From a checkpoint of a small transformer trained on Wikipedia: rotary positions, tied embeddings.
Each number is 500 + 25 x the weight over its row's rms, rounded and kept within 0 to 999. Layers, rows and columns count from 0. Numbers have three digits each. The size before them is the row's rms in percent of the matrix's.

# gate: layer 3 MLP gate, 640x160, rms 0.268, rows 233-261, columns 0-159
# up: layer 3 MLP up, 640x160, rms 0.287, rows 233-260, columns 0-159
# down: layer 3 MLP down (transposed), 640x160, rms 0.529, rows 233-260, columns 0-159
gate233 102:500479492488490508475459520498526493475448506486485479461529465481446512479542495517440536514487523527484499499470472464491490509486533451520524535480552521504511462488487476509549498481507506511496531515510486480510508505478499503463537502474483530463481459486526516492511510468515501509531491457489494438471502509487551489528465497513494458502509497498518512511536482519488514514501507531514484500481473502499508528514508492522462497485463441534563543484490464496467493504530567
up233 106:516502546477501494540560496503479484518464488498464512531538521532457508498507499484505479471488528508530494499503500499525504447506490493463527491484488534498460511468453507491483436481491507514489488538511491472483490498534546473497518525467453495493492500515451513503485536509502506494470471468536519528478492479489490491508444495493557459488483533529457490536487519551440511504503500512444560508453500494496478509514523513525518496463483508475490465474508501514487495502509538
down233 105:439461542495498527498510561508454476452494476466493480509537500579534487497511519499480490502480536504481521497515458480476522525551548541532523515512500547502493500473495504485475495508522455484520446466498469484518493484483527516505525503488515504482492477495523470457509520518521514490460497530506547515533503519477503501514509523509466465501504466505512488461510474537497497472458526516480468468528473456516516524518509458511490509472468513546490514484497530514500519479501503
gate234 108:509497469488463510521523472507433519473486508482515497518513512492471448540530548510514493482505486497514496509458486489537508485508469511512476497494480518472546523478488478527507499541499497488477476454467505491498500523453544483461492504508464477470467509512504493472520515521534502479563532462502490534493507494453490491490444495463532508460492481537500485492519520517496503492553491483464544489494503496497502476493506534452535456495477554492454510476471473458493532510538507
up234 114:539511504476505517472500463509492516475513444513507476493470506511497500528505507546477485509492504494482510476514496499460503508425495504512503497510548523477523454467456548509490501509515523467482512524523500526510565486462471483523527492487492517524521522503528455489532500511489504502539474511511483484508471504534484539495547523560509512483480490459489492501446507441525514455524509478511550512493491489549487517463451481522489502507482535537491485552479522476524515495484513
down234 119:436474506523472501507531522502524497520469477468521536471487486505529460490497523519523495527466459545508487490475487537472510488533508523465532495478523495434477518496495484525537502511476427496514501530506501526483530507513524489521491509503528492474471453498487530513505492479479505471496499474510522517512491458565494505515526484489492519496553500489502539475470519524536515547517474484490442453515493517457507508512508475561520489518475488452532517476493522487518519493503477
gate235 106:493476491522513485489491500492530528495500545453479492490518519483517499532535506522485543477473479469502513550510486500544527462528480503504452520502520516514502523492517488504516464499520513467518484491486501459499467537544494478521552470513492453527517526499487480510440492532518494530488523527554508485489425500523509463500488468517552499495507474544489464508497514504464533496520461475482500506480544525493525529501466494539452498520509484439488480498497525517525534516522519
up235 101:511477494528510541505462499480469517543528473503487494521509484469507507493486525479481520505528556494499501496494481507495509444500475510482504503469493490480532467446479528503530514473535525470490479497500520512499489524536461490521508566498525499506574502510462462545466521496510525499515499535501527551507482507509478532482465477536546503481493527466519526523527509506509557488512537469524487487497482573496495518499502459512467498458514453486488454502461514499519495483500520
down235 095:485498515485462457522550491507499481480481513490485566505529504519501527480513481531457484516483460479458491501485509475474500539494531502487465488512522509460475537512525517482503500490501514493496517486493503505522503482458490486538463511454513485450481526460514459475493452499509481549484503547549529491483496489527480493469560516483435499474489523518452527530453518520487485478514507460488503453509497491521503476492468537514531536492488494473473542497521493506511539490512526
gate236 096:482518470490529507498516477470512487489461484503469401472506480469504491563505533521487510516492509510499529478495475463546473488516505479475488521466488488488471529521476504516488506531489510493479493491513524501473476474514447533549499522525519460499476483476487526485508548525486441496483471534498486488502490521476502499540494502528448487492488470498491477531481477465494471499489555527508479505450553539511492553492485495511527487489509488513521454541520537497508476497521487
up236 096:496508491500466505440477497520492505510555474500486504522469499449530520499530513463515485506478528536508488475520478473505496517538507487502542460543495545525515517528496474489471488503473512464545507471497504479509453526485552495496467503516431530472505537493529501486487516552511504498482497476518473517535524512539496525510494480501487532489494530521472507482541520501522552540481486555463502536491445535461539525523479491515490513489492480500526537483498482481525469494513498
down236 089:454515491459527524508555504489516504485470466504470478432528466501490489524488552505470515488498507475509518490477491510495465491488479493483465531484481510499534491526500531479512489504484484484464497468483471486527486465498483556517516520524506491504490491475473512466539528507500512504492453511507481468495466540494489495511510499506452433497477468513484508493512450457490465453454573502517469500520563518497479481481495488512511512499534479498449467514495525538518499513511470
gate237 103:521523516452529512515521525480533494538476530519515522489523498518523498503466472495463499472483492498531540502498548498495567461513485497509507527493529514512477486520529484522500506534541535473522522449523490525492511534473489493505534527461493458478521523534505483503485502504481543493525556490466499457488538447476456466485451481504483532468470532499518531473536505519519493521476489520477485488466481528484499516520460505425493495488504492477481527517480509464485506501482509
up237 094:546508463469518496494532557482504507524496517516510521481563484519506505476514505497502485489504470527511529501469505459524535482524512490528500455475471480491548519519515519482514469549548545527458501495466525489482466524487533496515546484480475488531505542540501517535534531515483502502503521480473493509489500482480465505517446535518523514463523574512507495506488529519533509495456489509520494551464508482503551510489502528458513493500476472541508487496484473514523513517501521
down237 099:460491503548487475509491499508491487491488492479475472496462488488482504516505492490519493519507463530507438556494475459494495526501514489486515490538522468523495469486483532484477504471445508483501499466530481516484539465532468462482474536495527555470489461470478521496464503486491454487502465488525568501507507482485522465482497476484525511550500466476488493519475456495459469497520493523515536441496474477519473479515482506475504488476511528509535505494477512514475428493490474
gate238 104:497571499524537527509490493566515489477495503529539526522496490457512464472477482458497488543526484508518488536477518508471507496509546528500509497497507524486570523494471484497449513502506484507515528482493524487540535487507514514485492494465501526514494471545498491485520545502498473509486485501482486496529514514518498482517509479496474482466463502491514501511483508493476548452514527469522455535533522519466492485459459513527467535538539529537489455511508547542525503485492477
up238 112:484548498527501461498512519541505508482496527520514532512494515487489509508457485509522509522498516475489506511496517503519544468479541492469514531451476498496520504474484498495471501473487525527479490540508505523512563461504510463471477470459486496479536483491478521488508506517517493484533491489497514455526482478498507454484493516495469523502497526503466534481450539499527501489527542449497533484516529483444504467480471563569512463510530537477496472500476517536510555514494466
down238 106:510432512499459452471501529552505461501507458512521453475510483490493514536472480520474499495525516498538534521528467499524543475474505467541517497561514494505521499531461440525536517507568458492540505474485487509485514492493496501512527507533529461501471504513512532511505496502515472479497488520477485514493498548484484508473496527519514498546519475529521509490540490502517467500460512508526452496466477463491499498525481468463493537496512525500522473488492466508486494461507516
gate239 109:505516548442469484545481525506488496494473535557480509528473478505546514452487501473505476481502478537495485489501506519464488508499491471505533532506466527500502485492524511547481533495502487534487504541490512508495527516442474484521542477504506499525540498584497498515483467503480507457500505509490516531542499500501481512512499515518485482495474434487518548525507501528492524453508551494463495519528482504512471505502503480514469529479485478515540494503552538493531453494494497
up239 103:477497485489493463479467491481570471484518494486518523470469490461503460506441517473437480503454498496466461487496535530523513493470485515556481483491488495484487506469481550481498450512451470458488500497489499517496510463551460472498503490519509500506484495487499481522492534518516521526466531506539486466489456495521463483459542549467490522552524448506497485490498515490508509522484486475507507547528469490533501489488497520489524512481470499487495491500496514506477534516500465
down239 106:497457513486462509534529514475470498519474487515511482508529500567497528513496515532483500479495479516506524513545480454523565513491522455486511542506476501512501506496532483467541505462593480532498516529501524507527520492516514546541483532491484489484494480514498519470494478476493508469479512517498490519529534530480498539502516506515456525461520513512497564512533503478494459494489492468485500499493511474499530550491486461487483526468465559481511502493484527471497485506464495
gate240 101:478540502488494533460526474490489515512500514493491473499484468531497510530487479523517506522545534451446448500525536507452518535498491502521519457524501512500482493510501524484506517503524509495522483495529520487545534537505479497459491456492509502494528438478495470550551486501522463493514498498467506504495526520548487549491542522521489480480530473495492487477452505539559470495478479461484538464559490508527502484476507495525463501506491506523502467492508516499479493487530457
up240 087:520528551511511504513530486508479481496513477510482459498506469480501505540492492507496512551487503476514508482485506511572512460486495486526486462468537498499533531462517532441476521527531493510470481505489524526514512514474506489453526477477556482515505519513479465515498518486509516518520520555470506546496477497469496483516548495472499517522492487497507489462487522489506497482505535515506413530525501487493502493516493505521507478488489538532554490546516475533476514457438477
down240 096:503442478480459434504475519503503476513518491506501478501499497509533456479491519519470515438475489545511523501511511518502515522529502509471493531507521470463497492524510505519509449473450486485519527526493454499480508481458538513522538532536469517529525497479506530472475511491494495496492496484536508439517516520531536462490451470532498513453501511479497481516478493468471517490491493531502533513465515487531508525493502492472489531496460481464492494458480511481521456559482535
gate241 099:466531508512564513484506448503484528508523469495466495529476507484502485526489510492505536498509488484533482468447493491495451500440473518502485521490451521491520470464509516466498491491479499474443507520465510547492485477482479490497462475547467539497464531483533478506514520522472501532498537490473454495523491483504508508501475498490540531479507523459489467491507484484450508531493450541510510497478495518499507494483462466465463495495533502472497449483498476499521475496446475
up241 096:446489501481507481482470506545537460503526438500526510476476514510525537498478526492505472527480447511506505475521514533537502481500515429522459509550484483445494500464536487515498548531476520541464541509541523539522495496498474506530470496508468513496511486496513510491515523493512501489463501463522532473502481481552484497510503489488488482516520523467518498518509498491488509480536475501504498507493533526469528494532452485495475511516476457507492457510517473453534515506453524
down241 096:519512490514546484498526509524477556519506530537474462497536515504478517535498521485488476474498505507534451528527493508466486508507511451487480516478531488551526485517497517491510471475503491506511438512500486468506538503515498521522478490509500487455538500470468497501515442511492525526543482540485495475473523472498464441457494462483495538482472476519475551489508466538511516521449501508472488541471481504531478511476465492529521497514475532461483519506473484538488529480508493
gate242 106:457538469493487495504475494514488500522477496542537470528517490525469456478494515512502556502499517502494487477514517522512455485496507500493488479520455484512476491522517516441469518520509469471504469494499494490494535504538484485491509494487483495489536476520498561498494517529521483454543518503493466493507533483486492485456523502492518464515544472490465497487493494538466486497500485510502476479488478473523464442495470498495537442556489510471503412515474524481465513541480466
up242 096:485496524519473517467520479470468507511517557520427479494500501479511458514544525513493437528538497516505513560526501527501490482493518493453531502512471507496486460521502517527498458472463514506503536515498497542525490549511470465520495491544482486489525508505488483503477491507466487529546485506523497511519520486479512523447559477504509463477483507459506517505514494504513523455521515498472472489529516531524545491464523495471478518476486521517470513479532501510501456500494556
down242 104:466475514461514485535511488515550468487486488508525521549512507522457517482499478483483495509472469496481534487541512507519488506497520473484484525499538568511471478477513516428481488539531471503482454510507481531501515450520544520498507549452481474480520515518523496466529506515511496480504506479490461493474516479486493476575476539526477469516488480536488483496506495474520486521452513482501478474490483474496486497516434512482504477535509494489549485530469518514519515478486495
gate243 094:472523517519532505497462492566443490488492500511482493453465483500483515509474519520503433505516522499505476484516504509535511492532500467498480504484484487550463513480510462495517540479474471522533460527528529508493509493537488491446496505487536507482521510507476520520480508493472480456511519534490525464464560513486492546495497472478479462487478489489501491498443514525535478470513527537454497462519464510488490481459547464516517512470478530497495502496536455482489527497503498
up243 094:463520549505497483517486489510515499494528502500559561494501517502496491447406494499484489511528498534503482525541538537523533486503465468482491471503504507495488505510483518501521508474456476496517489532502528490515508469537542496448499529448490553491493516503481487473517505504498489474511485495504520469499499461507481494506536494523458488531467518540541508498473482490516484515539497444497502510508531478467487479529568509498456515487461513513526542503516512501525524503521525
down243 096:496476470511543495527513503509497500548438518540480486512475497472475538532516513478496489459502511491524543502482523527538461487484498529501537521485463499527499497503523490545537474539524517501498502491476518524467496528444482533530480442529492470487499477539512504538481451504476505532512526522465499532522490517481562516476481543494522450487493479463462513535505487517497459490501451490472503492477478497513497538486485490466561506535507514481501487495483476515510495509479481
gate244 095:484504523503530464497512500512525500524514453474509509526505522453505526484503530494498526552513471513521469504484505524488500494493467496500445517521521518494480500500518482542540456466482483546521490448494540478498525524527516494467506480516502501494535479497501512495532514464499496522473486558496519505484479494501521520442473503529478506515500504553472490480549550486496511426540489491518494501468551504472511555517537501444504481477515551473519497477469503497490488478463515
up244 087:502503490523458501508501521520517528535499474470558506474485456483540471495511537515521505522519554531548470536443499502518472526486490462489461493502482458504506480489504498484553498504469541528502479502518544524541510501456484475494475504442508530470515526510513526538519504519454518461469445492464508467517481515472475481474501507495477510514474533483530493499531492522463530441514485559499512497458481513480525522493479514504513491500507475482510501519507519482497498536500510
down244 092:492512498497508516503533493476473455517470553501493475530500519506427531504477497531510532518524495476492500506549454488473517483527483504489514526525504505546475470556494517507467512520494452518505474491492481511459506476538517505500529477517507464533497459520495495447509463503488539477534519464433493540488491463509518498474549503497504462484494477503498485488495549501512461507497467445467483499471522475488498478458530483480523482504513508469502492490473492553531495478496471
gate245 098:511462495537451429495513489495518494495481511519534500477488564506527507515501453498487521501495514496512515486539530515523484516528511541494500505501490486516532489449514514528493479509475532480501496512504529516481524498512508496485491528480479534479489480451542497519547475495518517529493472464505524528492513555521550527518530512513505501548517532544524485497513504504485509523505499466479503509395513500520516512538471471480455477519530501516484527485527488501561488494519480
up245 098:531447548464533552508464504487534518533527514495495526532501456494516535506499530512531528520483557494488478484483479486512508485494513473517504527468502533451498456492520427492494468481499483475508498528488480476531478512508508493499564550484511490527497481497516510495488523552493510521489514489470476489459515508511463500504506494515520477477524504495521463534521498506437502485489515480495507454500498511504453472509495502534500545524477449508498506473453529480485484509556516
down245 098:508535534525480479468535519504535531464503508516501452494507561505503501479497478497453503488481474510497533499511522525493534522500498521419521488546515487465500527528439510538513510496472518487489489479492481523487517502500536490501491441512488523509509547480541503541527474486470505483509480511544528497517437509483528486503547508487519486566461508544491523450486476488478491495496521507457510538499509482508497497522511494491496516486540541507514482549523483527511487485509484
gate246 097:530473450497468500505423479481495520547543529494489480506538520465517485506496419451514509484518512538516495512525486552521476484456504497475535484504514490485480504484502484479502524452506508486501526487482491508458494514497479472516502507512464493552491498498503526506461479454512487459467524524486493537499492544461472522518494495526559497505518543537496451537516530470517548489508486493513505467469534502523488508493517511523511492521463539507513483510502522493509490530492482
up246 095:544529529476473467456461513465481520509528495522501510443490501504523536510492537484492491537524500551491463459481476498454509513494510485491469508507504487517477480511499480503447518478449482466528508515528512529500484530502515434519506574484490530466517503512533472503491499484512464521544485547506470513498531507508525510502516505497485517483515499502488454474502443468500473464530535470526522494477496519539533477498471460490471494502494542543526505485499481474485530515500508
down246 090:492532448515525504534534494533522475516475503449444483522517530490507497475528481493476480480465533507492516490524515524569497463455494536487555486496503516507491490528535480507506499540483517544475511461467481477523517494468472522419482494493479488483484484459504528488514498474484541471500492510480529531507510500483483515511511499448514440544507504475495569510489491479474503503476483520500467488524506473479504539521504500524520511497515469524490501537502507540488467498510487
gate247 089:528498486449507476484498502492490501493482470478513526517488464523454512488472523513488491510529492491489497504491506515487485491482544521529474456510496534505498484524458492498521477473471482522466458482521492518493516500460462508581541532515464480485455491461502489469495481538447513507517506532506462484474480477508500500443523449500506508494501473504473516499464487500478512477553447507490512489478508543531459484481503514477507482494506481485489503473490558466496572528540481
up247 087:536513487507523466533496501544504480530532512515495489533510548527458475519492519517520502506513505479522509491508492492466468470508497498474492531484467532495508517506516529525505489505573535506539475511443502499532511508496533464474446479518496486536541455526491526494536508507510496435522547506559567487509512495475520467510473505495507530427504515492517496509545507519540492502513500488481493483491479510511524513496486521481496528507500551494498517475475501535489496451462498
down247 091:490506508502506495497472487460521499444489491498487540510475480468511542512501519479486460508489470501498515530510474526522490494484492526508496471492573469498492493478473447494541488490457497509486526488518496485512515513506461521526554507465492485490481490480487507500484471475454499568511507537500404490482507477564519505487521480519523446491535490481477501487476512477506527475537482517504547491498473479500469479527515538492486486521540479535528498514505518453511511520537510
gate248 082:521521508505469445456483472492498533482506503504458479433501452504571518533507485446465482487514512516505532450480488523500530525481527514486490486504506520505468500534500517517543460462456470499487447518546506461502493546479498531487479489525544492483519494504489517540486511487473488486554483494504554458519514489499504502464516508465473521480531507482478463500496524514435497500494497517509513507482478498517535490502497517502475498493530499458476514494508489505520465487528475
up248 092:525463531496508515478520461493495514485508540496465481495497487565534513540493467489492508490501513514513542469518488510538502502435483512504493459489474494528502495494517494562549501496470484473481533501487471471527480504519511524486472463478559551477497479525550511487513507447511527503538538519478485515490456492482450527501514480482506488513520469505497480486454499530536475516465449519515512514487517509531478473492523480483505533499519496490518443495484530481522528543481493
down248 096:471495500504514478518464548493522514538488495497544505493475477486455478449516439502508453489499458484474489548538527491504507530513494493464516546506500510439500495487478510494459509509538509519512515512501506557509525479502495436494484522526436469502488513506465484506518500532517504506487481485516540524495479537510534451540473486502527509483465514472485548526515529500485506482524539468472471465534500501497486534480471510494530486484493512552491513504543515502463501481505495
gate249 095:543551511525496505506510471527486475481526483548490530511501502520496524492471500497463484487522472491530469500495503534473502517530518504533488493494456485461499473527488499530529497499479530522495488488507505505479487441521501514504495464445499528472534466525531512428470516471485463541531511501522464516460537525518533536503497508524501486534515478510438510506510559511526490493507488461457489462504507435503467548502496538471480525515491500525528513491496499522476489485523525
up249 084:521553485494510506477471504490496480429497491520452581484531478501544521490506554483489511473527473518522496529482479480501504554509509498501526510539490504496481460515492509545542477522475498511494464493466526445501495483467474520515514475492510497470507502498533499449494506522499490498521484452544511523495488478511505508477446513516526481497546517539475505493514482526522523489505508519542468554509514465516511515486487529499462463475516489501495544480487500519492527463500549
down249 096:488472505503550466481531461511535555521518521481493431504505515479517486508514508552484476504515517519508489450535502477505488463473510516490492466484517526486508527508525542481467519505514499501509444504518509489523499535504529466493508477523517508541528541468515517526527483500539518481486504484427500453508518477489508497483548486494507520507490486454536507506482495515489487519521480538503527483467474508498509438495485461531491510550539493476502468515508467468474477548468485
gate250 098:525486489502468481475548477528533515498419513482491505539455576480475516551510481494505509478465499500475488521526451485507491493488497481496485475472500532454465524518491490496475460499472512500510502512508507498464480526516502490514529507503509502471510499470475501516502501486532474461502506482525494497506482512518548452484504493526507515477496488543462532463476528481521488545525468531522471509450480499554509542485511507483503485507494527443508577518518496496480514488528482
up250 090:500478492501501495542510515462525532494511494533514486495587509454535525490491450552492499516489475529493489513473505494493493503500470472506527506531463489501480501490489480538474491502483516464517508513508517507526507474494527534521481512503535473567480497510499522479469510475475534507506526498492451530493544502530526517549544455499516587497467533517475539532500491511495493504520474516500468525508521493495499524509536507541445524486502522492483497504498505538532486524548506
down250 095:471522517536482510496504529531481512520493487506487495492436506530447445516530498527524551506474517489506505499569513535506504476491513542481514506463541486492504478526498524514493497541514547499483552527502495509469505495518522481468551517554472486476498527560488471508520502515488501508474479514501488456551497519475476472492481521498522446517516486474486475493500482457479479519471472494518521498457542488519516497509474477539491459495516477507471525523471500463527538517490493
gate251 108:508480476461533500500459495506516509488538480481519492507480467504500553476507492500507524513488440488513489480490477505491536483527493493456503504496514498499517473465486504506520431438542530525497479479521466518510515492473513504478508573462452519493479472483502500465494501473504460491517510533518508498526467502491513526492461496492521553524531510506508501487474540514503437497473494471439478504509476544529501507509554491535536505514486464440488548495506497496519476501504492
up251 099:508478516510527481503507495468504495529536537488514527494480506477514491517475491499495489502495508531490445503444539470531514485534550501466517535515509540522518515496503497534545503519480548429507536527503544453485500547509450510489451475516537536504487496466516508511488512481512512507521506544515521482480511513498507506523540528488470547488514484512524458518475470493520494601487484497479508531526511505480471485507504546516489484502528507481492487478506507506530509505545502
down251 100:505504522500499529541503493542510471515484512510473514479518495503522515529500498529488445484502507509526517508515501490523454472442528460520454473484510487480469509489525479506482524502511473496476489503502498510489490432505503467541513462452533476524477559468488487531479469507505522492504510439486503486453513472471460485521505480508511476476492519506519501511505487512465450506524460519541538453481488486488467510519454538433519503483520505530506504504510445493484510465486531
gate252 099:519488526502508498528482489476510464501487498497489463510489509482482468539481509509474503519496516514470524469490518474478513495498498486506494514497456451476532474495482447509513513489491504507465560542527524542461455480486476447540510521506509524472485529501516517485490465521438418473493521562504495491482479448491531503518499496468490456502483525480507494527522557525477495470506510532504488478468479512465468498534499508487471511528446480509521484474519481486527486468473517
up252 103:487491516488458482470478477494490512539501487459531466473466494516449490498502520503542494520491495460504516524482534499490490503504507529543499451458489477502507518493490508471550498453495507513489544507522488507486492473510484531561530504473500525488517531469480520519529569496502532518493535497476499497473460492534473493517499508539491457545523512472501539484509464499525535482490513493527488508511489528514505488499529514501432519481494478463462511521526460490539516433529469
down252 099:488498507539503522536471505527525477469532553523523542485482517500498500475474471479469512472480448487475501532429567500538528486479536463497532482493532535479527496503518489520440459521513487489519508516499500520479531540512512541502465490528517521502453492539517465496495444469524492479525509525521514500512460519458491522477537544480525499516521500461508505527506482529491485526502490481506518512449533506506504515482498474510539526481500509534508524495467490527510490505500509
gate253 100:467458494459460544554592479499485508515511499487496511516523501495502456485496530466480463495484467523503467523516494525504463493486492512490491506502454502487518494523467491548505490467523481493456496517518497535509472536553514497535471501488486520478519481551533465498488507517493558504476525519461476493509477500549489518523509494481504538466495504522503508499499429499532479483525509495454500489515500524524547501490519462470509458499501511478467488464511521490503508496458513
up253 099:525477470456447522509504500514514543476503468501500532472524495490477476516505483531483523517504485518504544472535530513489496498491488517450518492462506492505477470511479463511518493451495509497440551505489520485535520492514518507470510477529493548506488422479525539517477521518511525507496504509483502496487514494506449527543490528464534523517504493532467463474516457494510486493507522450497477455488521503509510540513484504461472512548517542510485539514521452531499488519455506
down253 102:498508508479537487503500474521523504473498511549478473511504509474530495482469464527545486512495468460455457517500464487498536521526469485524508585486472493485512541508480509506502470514454477508511491497523506516470497497481508499479471493514518483491479506489432513502489476498502453509462491507535512532497502512486527485442503552561499481439479483462495540515516532499523467510532477497496530499499506515483453441522491535493516498488518505525477486518528491529539517490535518
gate254 109:505502494498474499521480508501487510479482478488509518540499457508456500451533460525508549481472500502485500496487471569467472493535471469451475552529466505508499516494472517503464468495491493538535480475525497480523506511475489504513486496513491481482507488519535540515499488538492481523476530432479514470492471517520512467544507504484522531507535570503519505478546505509528505470473503515514503460477457531515512517567476499549521505487486458520497500514495463495509474509513483
up254 106:512490520520493459550501475485508501503572478470482500531481510476486539556519474425485462488474483460523533488498504460492490460461500492478516509512485505483531473507491478504500480477507482510507543520509495490510487501532526491504469515516489534518492507490470490506461482541512556485507507517508450513520505498523529502480484491512500521480516479491512447467517507513463484510525461508477462491541479469517478470460487458500516497464507529535506520517491528546520546443537525
down254 106:476494493532512508480477473474485483470465504528479510555500493513513503530485510528523533517489518539503479512519460498511511462538486452521525489483513489476552520495547504524525460482525524492511483534453498518507521529503498503474534460503522509511505517498512500500481524512464500495498514474524568497440521508476476477480501510486504469540509531486509539513507512453451501515508482491495519503404482485492495525511440515525500503464472499483490501522473463449483489548515512
gate255 104:502517531526509475529491505486527483514488499456455525482501454479478470502511503464489462519478495492453501503531539507502539501448480539514465523501536474519545526500523455505510500518496552480447476509492474483477467523491527488505499513473507476450474546476483521526464507530515494501509503564483471513474483458517481436500513525499509528566503497510495522474477513492499482491474487487501530492504535498491482471514486498517490518546482517539545477500520473482499464484519545
up255 103:511517508499504481491488504513477529544477503506518498484494498479464500478466548474510543524528530529540561489525462479495497514511484482486509475488502501467491448528512504476499500514500524520488474476484557510545539514508477476496499510495466501478566447476523537489522516508516505473533470492488469499514506498492506526493538510529506513481521489497468528510511529528456506491463455490472514514522479516506501524495455417484446507499502485513490544488546488516443506546477504
down255 106:486527496497489460488536454471500475496490487541482527513519484486447456536480469471519474514506519531493471430549464490489460504512549552513515526534533511476527485533522529524492519509486531486530473523480487482505491464509499484477545501484486522514537505488544525520481523491541479508486495495467481518518498477521471457532467501489484499484524474499528501467464522488460517516516464544493496451509474482482529506486518459509513523502502451534525488517517478487528477479490480
gate256 109:459494500494488453521508542504526476522516487528503509456500486537503447454495498481510531527514546516510480475473477486509483423526504559493500507503476500501499505500528495488471520493510501492496524448466507533516511490478478488543481492490500515473512503502509498497452507476500466539465489520482492504493504488511508527468476493534487487532429458503507511472445503472538511456482552490525502480509541508488480528449517519500507486501538470506530460545474487516479554507495514
up256 112:498498484485468470500498515563495518535529497505501578543467510516480495525494523475497503512485486559465444530481479483494522515499508487507486491530493491508495481495545502561518483538526520482510518480486516502477553472509481527501492482438491526490524468503515469496509472491469515491508524456497515523465522464503490521463475483486497474453469457522501490512476496529432530492487493476511508488528508494510490472534491477496472518541472466503500534513487519478507557521514538
down256 115:494458517509500568512496480535502480482477528534532474489509532478483475492497489517521485457514485436501504502547469510489492536487505481500506506503474451488485490494488480479506489515489438530463490496515493501513517517512460526489512510524474497474527496518504526455498529511524520545471474495456549449529494469497551489503519485494527514568506465500519496516506498510474484542498441509455484462498489489488524510512453490481504490503499516508484508524517429505520481457460492
gate257 105:524466535491530475475504508524511507517503498519490545474519478502483469484484500501492452525448480501509494527513559529531546465505501525515520482539497519546484486469479478518452493490511530465459542493512462477495525442495485499482523443504505473500462500522506505472487521535522496534518517516526440470531554499521517506513505503524537507484506494498492485535501456463474449498464479504462529519473501513501494475518548515443485490475522502497521481526502500504483482513501468
up257 107:528463489512522484521535475513502476536506495509505515449533488533477549481504521505487503539488472512520475468469507518516520492497490469515547511495467499550512483459483528517466516468497496505484494462463471500501512501482497505507498479500497497455473484508530480448494503552515510479476499500507457479502521487500532550452507508513534475523496524523517456474493431519498446476484497484495486550425513504490531476529499484492529510458530523538478504540534527527484529497498506
down257 106:480526487512464482491488490501486493493506483501481465518491500517456461529447503494543471479521492505447484521533475511462472551443466565500496525498514520456535510534508535516523562509537515475527545520514527516512502519467529522484479527501483490500523496509506511502484491487503484532484503501510522486512471504557469467502496495509468493468492486506503504486533535499523563492520514507485518508541505487542547533460522518475489474523453486487535510515546479483527532510483510
gate258 091:498512536493514479510486492534486482510541468426468450484513466543541475463499494507460482475485492492465485478500476462549511543504556497445457506491523454561491524501478519515497475482501514492531497509525521495486508522509521529455488487500480497553497500522479479457496480504501516508487505469506487471513524500517514512490528479510505539561480486514489485475528471507443497488541509523491556476556465508509530511484478527494503488501478534518507506511493498491505487520521525
up258 095:512541524457480486530520526507472501486552495474529488484504516534484551498538480442487473523474487486474489489477443450482493519500553525441495502483482467535491510526525514532490478489483492499551478478553527490457504508484503477502524502505486485521506485507485473491531470492525501488507534490475449503538533523526497470511516512511472511520518505488479521497514474479490529487527562517491470452532470522501510473528508489530518523486486531519466519481474511509505536535516453
down258 094:502457464477478500446497509476514524506484506556485537482487519450480518530520539503475485498524505572495505476500513545456508486493445490549510507490522553469509497502499501476493490491492477475468506498473475471536509506529490470531511514506525522445488536498523528499487535477506463524522459553503531514466485493487512502507468500460484497401487493497522492467487536510519492500491489507509503526472525510500488511523480492485457506515509485518507482483499539483505481457467507
gate259 090:515533506539478496469482545494523534499502489494488505449481475506510504497496523441470519493478507503522525480516491493512575533493515510491516487454525523466526453474506509467517455516480516476477515529544473506485494539520484505481444518472529492472489485485496476472494488499506496503519562514536539501509523498503499475540525492487484551525493522495472504494474491501478506536480510539531503518452491513504521450513487492493474546538493510475519461516519472459432469484512491
up259 090:476463502466451488476488516486522491505515479492479505467510497512510437485488532448493476505483458469488533461506468516479523559460486508478507506476524495506513495458509539527511432513501494462503541468490451509539509506475512477509485497505511525479483510520507534485495431491486484481481486504504508543541518491500540499469520525497501506485495500497509494487472463502541479531521501504456533515550449477521479444506487468486492528475486504494510504526518498435500476491468498
down259 091:534551502520492514555503508493464541507504509531520481537501505488491588505467524496491460483510532495480476516504490484498539485516516489486480479475523506508446511494512495494506528536495500483496504513479493463509497490523473508547508503535533482507518488515453525514534527500495505501533518539521473467488492485552455505532465511496497469425442533523466504480507527528462503505471522485490470535555539508510494461473521491497528504484526473468502517501519508518488536519523497
gate260 105:488534490511503462442511500484477526501452493514511524496526502553476503515526519474527491510538508492500505495472509530446516502506494511501465516465491497526469476493466504480516521483525436485550503499508492485518478469554517491495491515475470521481514500497515505474489571480524477509550505481517471546531495507471527518458450506503477466457504465468493532504493534475502467519506475486503474466503509513514491461508500522474512515484537492512515501483436452544516553503489516
up260 104:474533499489547518491484526469484484529480455504470501473486496555448521483532464487443504471516448511529498515469523508497512508484497519481500485502521484547507501499501523475524501489536500512552531473522519513464553494512537470503495522474458511482466493495431484499416495505449488509519479500500514504442526512504500492483512487519476501459510486499502529506497491466490462518525521494458515519491470509502488495504492478442521453482516508487512502447478522501490507488531500
down260 102:501490484550480484512486483448536497487542493554508549479448477484491509522469550483546532529489480484552511484512527510424502511528441491502481447497471497496526492498487528456472529492517445502478464523513494499526499473511481508484520496490491511495442494511503487501516510520508481535519527495495470482479484502559515487479499511508470508468514476499508453512463494468538539475495518495530459495494505502519500524486514493527529483507548512517530496491493522474487499454479505
gate261 107:469483495518522465531483491466476473501486498495495501514479484516492491523518530443516535485469514503479482543450517521491554481549522491521529467519487535480507493506509506504464505521486497484478475502487471473521488523524515454557470533507520517550510482519487468523503467533500554534518575508498532468547486467531479478490477491516493500490517483535527552504512508504517487516455548508492496476505498549452502467487488466533511504480477502499536461497484509497502535503490479